config = dict(
    positions='rope',
    extras=['value embeddings', 'an embedding shortcut', 'weighted sums over earlier layers', 'capped logits'],
    init_std_o=0.0,
)
Each number is 128 + 24 x the weight over its row's rms, rounded and kept within 0 to 255. Layers, rows and columns count from 0. Numbers have three digits each. The size before them is the row's rms in percent of the matrix's.

# down: layer 13 MLP down (transposed), 384x96, rms 0.0617, rows 284-367, columns 32-63
# up: layer 13 MLP up, 384x96, rms 0.063, rows 285-368, columns 32-63
down284 106:126175095100131110126136124148152125126157124121084161153127123136133157110134108123035151096170
up285 091:153121143157128132117147148155108145174117111115122135151112147134130117145129129130076152100097
down285 099:123114136130119138136118114130118127134132095108132136089159092079183122104118125137156119109123
up286 117:102087125125105128118143101131141173136120079162179127111117125108176131120097138126103106094109
down286 099:138155128125105142115126139155136136142111156123137197137132179177134122104125134109110119086075
up287 102:139102102078132135130111164119149114182147082127112121126111137103127165120125138145133087133113
down287 104:173117156154136144144151117130127105107113124164116134170159120112114125129139131100103133158093
up288 077:146107110105106153121126109125074158100136113162106151168144152147143092117162126124123154143100
down288 078:125138113138103170128133134141111129100153153131167114126130207105129152107122094124116155068142
up289 102:127133078154122143104120124136144141174116111117183131205147116134134107081104131128138093139163
down289 099:161115137112114137112099116144139087168150155149079110112143132124120165132149131158149161148097
up290 123:143129096089129166133131129141129133117119137125148130141110141130137126145082105146085131111132
down290 099:119167075130121135139128094134140132119185138171143125158107136162130115144129115122143134106087
up291 088:129103101095141110103072134093142126124149127109141153136069111154112143131082082124126109132115
down291 089:132111113179142130116108141117119163138091129131130147124126138134197158132144083143142130067108
up292 102:085153108122143134096106110139105183154131136088136108141129095131121089128151120158128046106124
down292 098:137098148118109146115143137127137135104138099177125117145160094140139169160087148128137150122177
up293 094:096126143099125123110138169163163140173130135115105125146116117144103119145118152131133133127125
down293 101:140107120096115099176189145130159148145124151121125142152139092116160171139167133097108076159075
up294 107:142150141121076156146146112103132142133102083110103120163115119106179120133157117120150116132170
down294 105:115169174124106097132117146112133087124108134125104110100136074151111157129098154117118143161181
up295 116:080108122112133153099102085139111115199113111115136099165086124133126121112150121133130129117127
down295 124:114129129106127111112118112132093126108146144139105088129122109154166121151146159154150135081113
up296 093:104183111160133143134098128168102149154156120130155130133132097111121101108116104142127098144149
down296 091:131120143126138146111154100137140148098099081132131110149153117113189151106167124141155104147107
up297 123:122131131140131186098110102168111103137177145099200107096126122111126120126118172165107111111143
down297 121:139125084127131139120181123129138133112160086122154130138132153095150115118140151134105099177155
up298 089:150108090152143141159093129097156114151132149131104122122113098132132148123134142089109142102082
down298 092:107138150101154120122108138146073118182140114128155119117143126148089121131126140090115117115189
up299 102:103146077151107167148105112122147121154102115155156123117152105111141186145133081133126107127127
down299 097:141131118126172140137155114117097149174145108145106144139184103107136104139204150125120118134119
up300 110:105143129098116115095104122130121146146180114138115131148161105107155154146140137140108108156151
down300 105:144167076099093170112094118126118135147137137153124135122160127098129136118090124158156126218131
up301 094:134112099155123110102119142115125105124135127142110125147130135113160148145162162162090119107143
down301 100:091126162130125122085104137128107127111106162118072136104147154147114115192147121168153145127121
up302 099:118145144148095204128121095133082138149142154155186083116160156130178138138131146150113126121153
down302 099:137096131204129131160143117103108135120106118101130160120108099155138096145148129152066159118096
up303 098:122104152131135101123096135149150110140139134102107145164126078101105165108136120137079149095124
down303 102:109118121146120161132142156155115165133160111152111148152094113097126091103175113106096122140114
up304 096:066112110155140135139093111124144128160112093121177136142118111137170183124094126129143125113113
down304 095:132191144133133130078096136168118133134123141112168118165160139085113130119103084129125124139151
up305 103:084130094136146106125108154126150188190139129097124134116143121150162122103141151111137079117111
down305 103:131141111110105118116088206121110159134122108140112090098158084159114104146158105143113142103118
up306 094:104155105135127153138172101192096160107144087125174101144123129094139144093156100092105110095137
down306 096:143130116152087140136138127100111141062139134122126084142072180134106123131113086070142114104115
up307 092:147102155111096130122128166114121130157153140117119132165110097132125124116155145104068112107102
down307 093:109135096124131116147129127149104128053106144154113119122118098129124174114151122158130082168144
up308 098:128129121169133100104134062133132144104120107131108136130109154127145114096132146132147132134158
down308 102:132071173168139118108132143139105131092092137103113089113096153112167151156185113100118132115107
up309 088:115126143114083191137139135083108160121111121146127117127078109102124121131092113187114069120151
down309 094:122122172097141114102100126128125100122092154108144147097157115143107135158107182115123161128176
up310 111:139142084129102102087131105148138106170092127155127136128150146122159133108147164163101102121117
down310 114:183147085139156104114160127142118169170137121120102125088164126113138100140175157139144126105107
up311 106:097108123105128136147169124146116126121123120084132124132068116117139151095162116119119145097119
down311 109:156140118149129131134111155133118150157106132082130137110150126132097108110162103124154142109109
up312 101:103147138145087159108138142146111109133122099099130103092108145128176142082152167114131080114171
down312 100:140119144131102145112104122140099103142113127095187122106134164106134145121119132081093126162141
up313 114:111155110141141102146121085134087109167158129137102085152125136092114104136144115144130097103122
down313 114:135160123154102168139130134124112130084162140151144113075112115130103113138110101141150124135154
up314 097:132125165136140127128141131123147157120166123141121119185131099115158133140139154198105106096131
down314 091:166152123089147119118107138081152144168135154130138103151136127081122150102114121124110156143119
up315 088:132094129123158144124130089128148133172134129146185136112156147159142139138126145125093128072112
down315 086:109123133110144133095109157133140119092114123171131110159136098108101115119146140178130111133169
up316 120:130130122076116144064142080121091142138172094171144134099136117080109120123118116114098140084124
down316 113:148168159153183102090170144118132127170144146106135118102098108110119081144145093122146111069144
up317 096:119082144119105118116096149118126128155127123114129113148114138086116163078121123093133103124118
down317 095:104150141169129134112142106114130111132118092163155146077142092144130148157124151174110168132156
up318 106:121125160149137153118165103110118133169141095102139135120132121121100114108121119134117107103117
down318 102:091128148133155114149075129132110126127101167103099165115150151147148146155156103129157151111088
up319 083:106104137138137140143059107158099140110092104108181123111102090127140162111114099128146133104163
down319 084:129153134119154093114144168119143144118155115113123099121136141165119112140106129111121142123085
up320 131:130150113149088133104172118107119155130124111120114128145116131114139107126129106143110115097157
down320 134:155107136151101138148117152086109118105105091132123102146102128128108177150131177134129071116143
up321 084:119144157091148134111134134113147104140127151125155125102107137153163121129111103110121125126155
down321 086:124095154145133144143158108120159117116122169139146146095098139121130156134126116121170127137158
up322 101:098124149141137114126134155136105093123113143090163139150124133085179123135131118094128146121096
down322 100:140169168125137146121088156139114111157115097100135104077139147133164084140125135085114122084105
up323 092:101146168116069096093133122130145121157150130105120137136096144144117124122143089140106085139136
down323 083:137122100117153169104137083135120140124103098171170112095145117101126115110154144176116130174127
up324 118:114133144141070156116140122184103123159143101138121128210125131114111114142130109133134075119140
down324 112:148149140135115119140162081113121075131142161107119146146101094086096096139150152124097119067125
up325 089:132085100129123166118103125133126082141131122154119134106127140118148125151118066135116106142102
down325 097:103108120156179159129126158129112115118136124149094103173121083096141152163138121129153124136142
up326 100:101134155118127106134153091097101137128129115139167128118131129115166117135117112094143078110126
down326 096:132115121134113112149137149140148159159095119096160176125133169122138112107105175086118129121073
up327 098:129148126115134158098104119145117124139126129111134150133078154127174146091148099092145140080100
down327 098:126123181125162115129133111084137120138158151169150091127155101167129111127160110130105146145141
up328 089:107085132121151125098113106126114151114129142131144081130134147135112149122148155110172121130092
down328 092:129128101127115138107144169119097170110137136125136127151129107078129151055130150161110106116135
up329 102:098135150111118142117115106102106133129112141159117175107141100100149112128130123127140151093131
down329 098:145132127142121140125159106158145089092170098116135064146127116113103134141115124115102101168112
up330 100:087142142063119133132158135168094159159132101133124119160140144149185107114146164145127097135157
down330 100:110135162103130143133115146127092164114135063112127136128187146169145124117120171097100118152156
up331 100:126105134091152118122131120124122122147175145137105141099093091161134187143140135100104079099116
down331 104:127137100106114128107138144124147134124115122154127131116115163114135155071121141116148101126113
up332 082:114129128154131118117115132130124160108140143151131162147069113119105189098161125117099157121104
down332 081:104113142115129109137161145161140142081145132127125122136110058153153105126115133116101171182141
up333 107:131100155133127134143138133115123140111130118124191145150146068111132147116105138147127101107165
down333 097:160144108128095155119143097158148090117145123123123143132129119117096122081149138121122047153115
up334 096:089133112122059114160127150118108110149118097145104099108127151140145140128105135154123094099115
down334 101:097136142094121135122132131162130096086099156149105116093110176117078134106125148130151123147115
up335 094:134143117136121111116145107108119144102124127167154134140123120129147088177156162103124105146123
down335 097:110137098141134112099135126151129108049108120135118106128091127122121149095112131142131128185124
up336 096:111086140113108107148143104162105145109118126134190120171120112148131157100067142124128117095150
down336 094:127154145112128104099155171128151133092111127118116132146150135151113138178128105117130114114134
up337 092:130113116155130130147152134134101145134131064155137119139130158056139139118084152164098134108110
down337 095:143100144160144104122123130127106160153160108107137150112121157115117102124127132128121111063116
up338 095:088116151143146142120088105191122118148116161144178144110143128110142142152112112168105135072135
down338 102:155129115118134130143105117150113096097144150120128114113158106091097112132149132131114161114113
up339 101:119140164112164120121118127151136166158167118114137104144150140095129147147131114115149148105126
down339 094:158142138148186157114123146132151157176140156115101164115134149145103125144116151093092147146115
up340 098:139133144107078073088153080097129088157148113142130101101145110126147118079097123143158090138158
down340 088:121135172180142134105124150111106141148070121091131118173152149163133163095154127130142112150142
up341 085:106122159156113138129131137110114158170075139100150131183094133159142155093102157166110105139095
down341 080:110126115072125123116121155133140083139193114166092110104151093106071123160162132125099104140143
up342 106:129184139169114130096092132144103144138137108110129173133043107135156144130124147143132160114126
down342 110:078094147146125124165125104128109146109104132129142063094143104121114110180164127108095139115146
up343 102:141112110097122159112125136133166105146120112131132145138105115145132154121098130124166101114168
down343 111:165103139104113110110104095114157110121122139127146096109118142149110166131138127104139104131053
up344 097:154151119124126118089146100145107119134142073124135152115137160122168160109105107146111116116140
down344 097:129110096087101149140101111124130130135126165126131162130148179115107152141124153111102128132103
up345 103:137154155147098169120163122129151124142136088152108076109144162093100128111107105141107120121165
down345 098:086151120151146109114132123141132140116180148146107129140144086112150142153153107118114179154157
up346 110:108156142123095148159150145156150136111131127161133119135125102111133129172118111122093106108112
down346 114:092145131111124115129125128152150137123143176115107139109136110147139117158124142148165105119080
up347 101:086120151113111190137118099138073151156120125136099082129092137132151114156108145142089117126171
down347 089:140136126137101166105154114155130164179105106149130052115145173155123141106107148123150129137106
up348 105:137150157136121152100136132090141121103099173160166155125137123102098129158164144133115091118135
down348 108:168174187131127097122089156109119140188134093113120097123140101131132142133151112151108176115170
up349 089:154154164148110137116117115135151176147150102091136139148117124114136119123124121103125123127181
down349 091:138144122102137152119148161143118132154176100113107105144119141142120089115116090113145131133087
up350 095:113122131132036133139165130163137121112121150179129117117127118155150168102111148129146157114145
down350 094:073140094150156134141091143139109172125058180098125133161110131138183134147173131140136116134118
up351 108:097125125157112131117117099119161149117147101123104127172131095109116110079092156161108099087191
down351 106:127135126133127133139110120100171129089147121113126143128124126107125126116143147119137101151176
up352 097:041124141061115118128118148135139120155158149143145104188120136127139141080117136115111093147175
down352 084:101132154110132142147097135118116106179106106105162120119118110144143112128146147093162143187164
up353 093:133096113126128143152165106119117124111114126150135123125097093112193181102141150116112139093108
down353 094:117159123132123166152136124113123131130094114090103100140065143113115160117136103158125108158096
up354 075:136089136113115169127082120141124149113129114095142124131147089146172134129134096146161098139114
down354 080:095127138130114115098155143118108141132104130100131090143118098082118199138095134130131139056165
up355 096:119136135152125086101107095146134133131125102125131111117087148150120134129145167140105141126120
down355 098:115118140125136172129116141116137111111124143125103136146109170100144141150138139106110129180116
up356 092:107109136124120114089151114131133123117126165143172138107156087126144134130112083119120113073132
down356 089:124104104144140137177159118123131093084121104154126128119141079122148134121122130112144120118098
up357 095:102106106093098127100121071124106138164146115114113075129071122070129104140131180154127096134137
down357 102:100133153080096119113124134174122072116096218118142093139102113159129129088137108162141128120113
up358 131:138089123127078115124122126103117112160142138168115131104151101134155117153086156091099107090158
down358 138:183111148133116130159093143162167131109100139141117140171134133122104113119118157164107108119120
up359 134:116145154101103141113165141144110112151149089123154086085131143134158150106124137130161089106131
down359 127:145149137156107132159100104145071130126112161088117113137141148097140154133136125144162088053153
up360 101:112103150106138158113147107153128148136197149133099110139062108119092134105127121101109104135131
down360 096:150158118119071176142115102122168087156124121119134118097122141133114103120110145173165115104130
up361 094:120132139148129119083093120099149104139122089120162099139131107153155103073138114112124103120119
down361 097:114144094155151109134167153143127119144107144185106159151135109128092150147091143164172147123109
up362 096:170181145112141106129132177143118105132113121150101143129108143146134161110134106151139144079153
down362 096:148157110111177143131122108137124126134122118134140137130128146086136091118166130146120127130134
up363 100:098128131115109118132139149127089134110136120131148144137115095136164114124134170183106133105150
down363 095:120152141148098149123105113089136111072134153151125175082149084133090135133116123117135141115143
up364 088:132155120143098157087119145137123107188149146119133080104129139120141108073157134118136117133114
down364 098:164109129122143090145132123149102139063102074154130140111089113117144124124101149124133151112111
up365 083:027109103134134132099141160113113103152157136113143146128150126129156167107148096127090156090120
down365 087:143144161187109139158100104115088093155083091110133093104166120112129129146117106116146136123198
up366 090:161114114121118091136138144113097133142138078134119128127124121085109188123108131105164110128097
down366 093:119115130099113172147117097155141118137131119124118109147135116112154112103145125141114160149146
up367 093:134094147123107102127174126136122122138118098138125130117141141127178123140159107142108106080130
down367 088:093095141160118113150159115160132097118124129156134168091118112081160089134158179109128114102146
up368 101:089122119099147137145152100129148127159128092137165093167119109140153097094105157131127103126164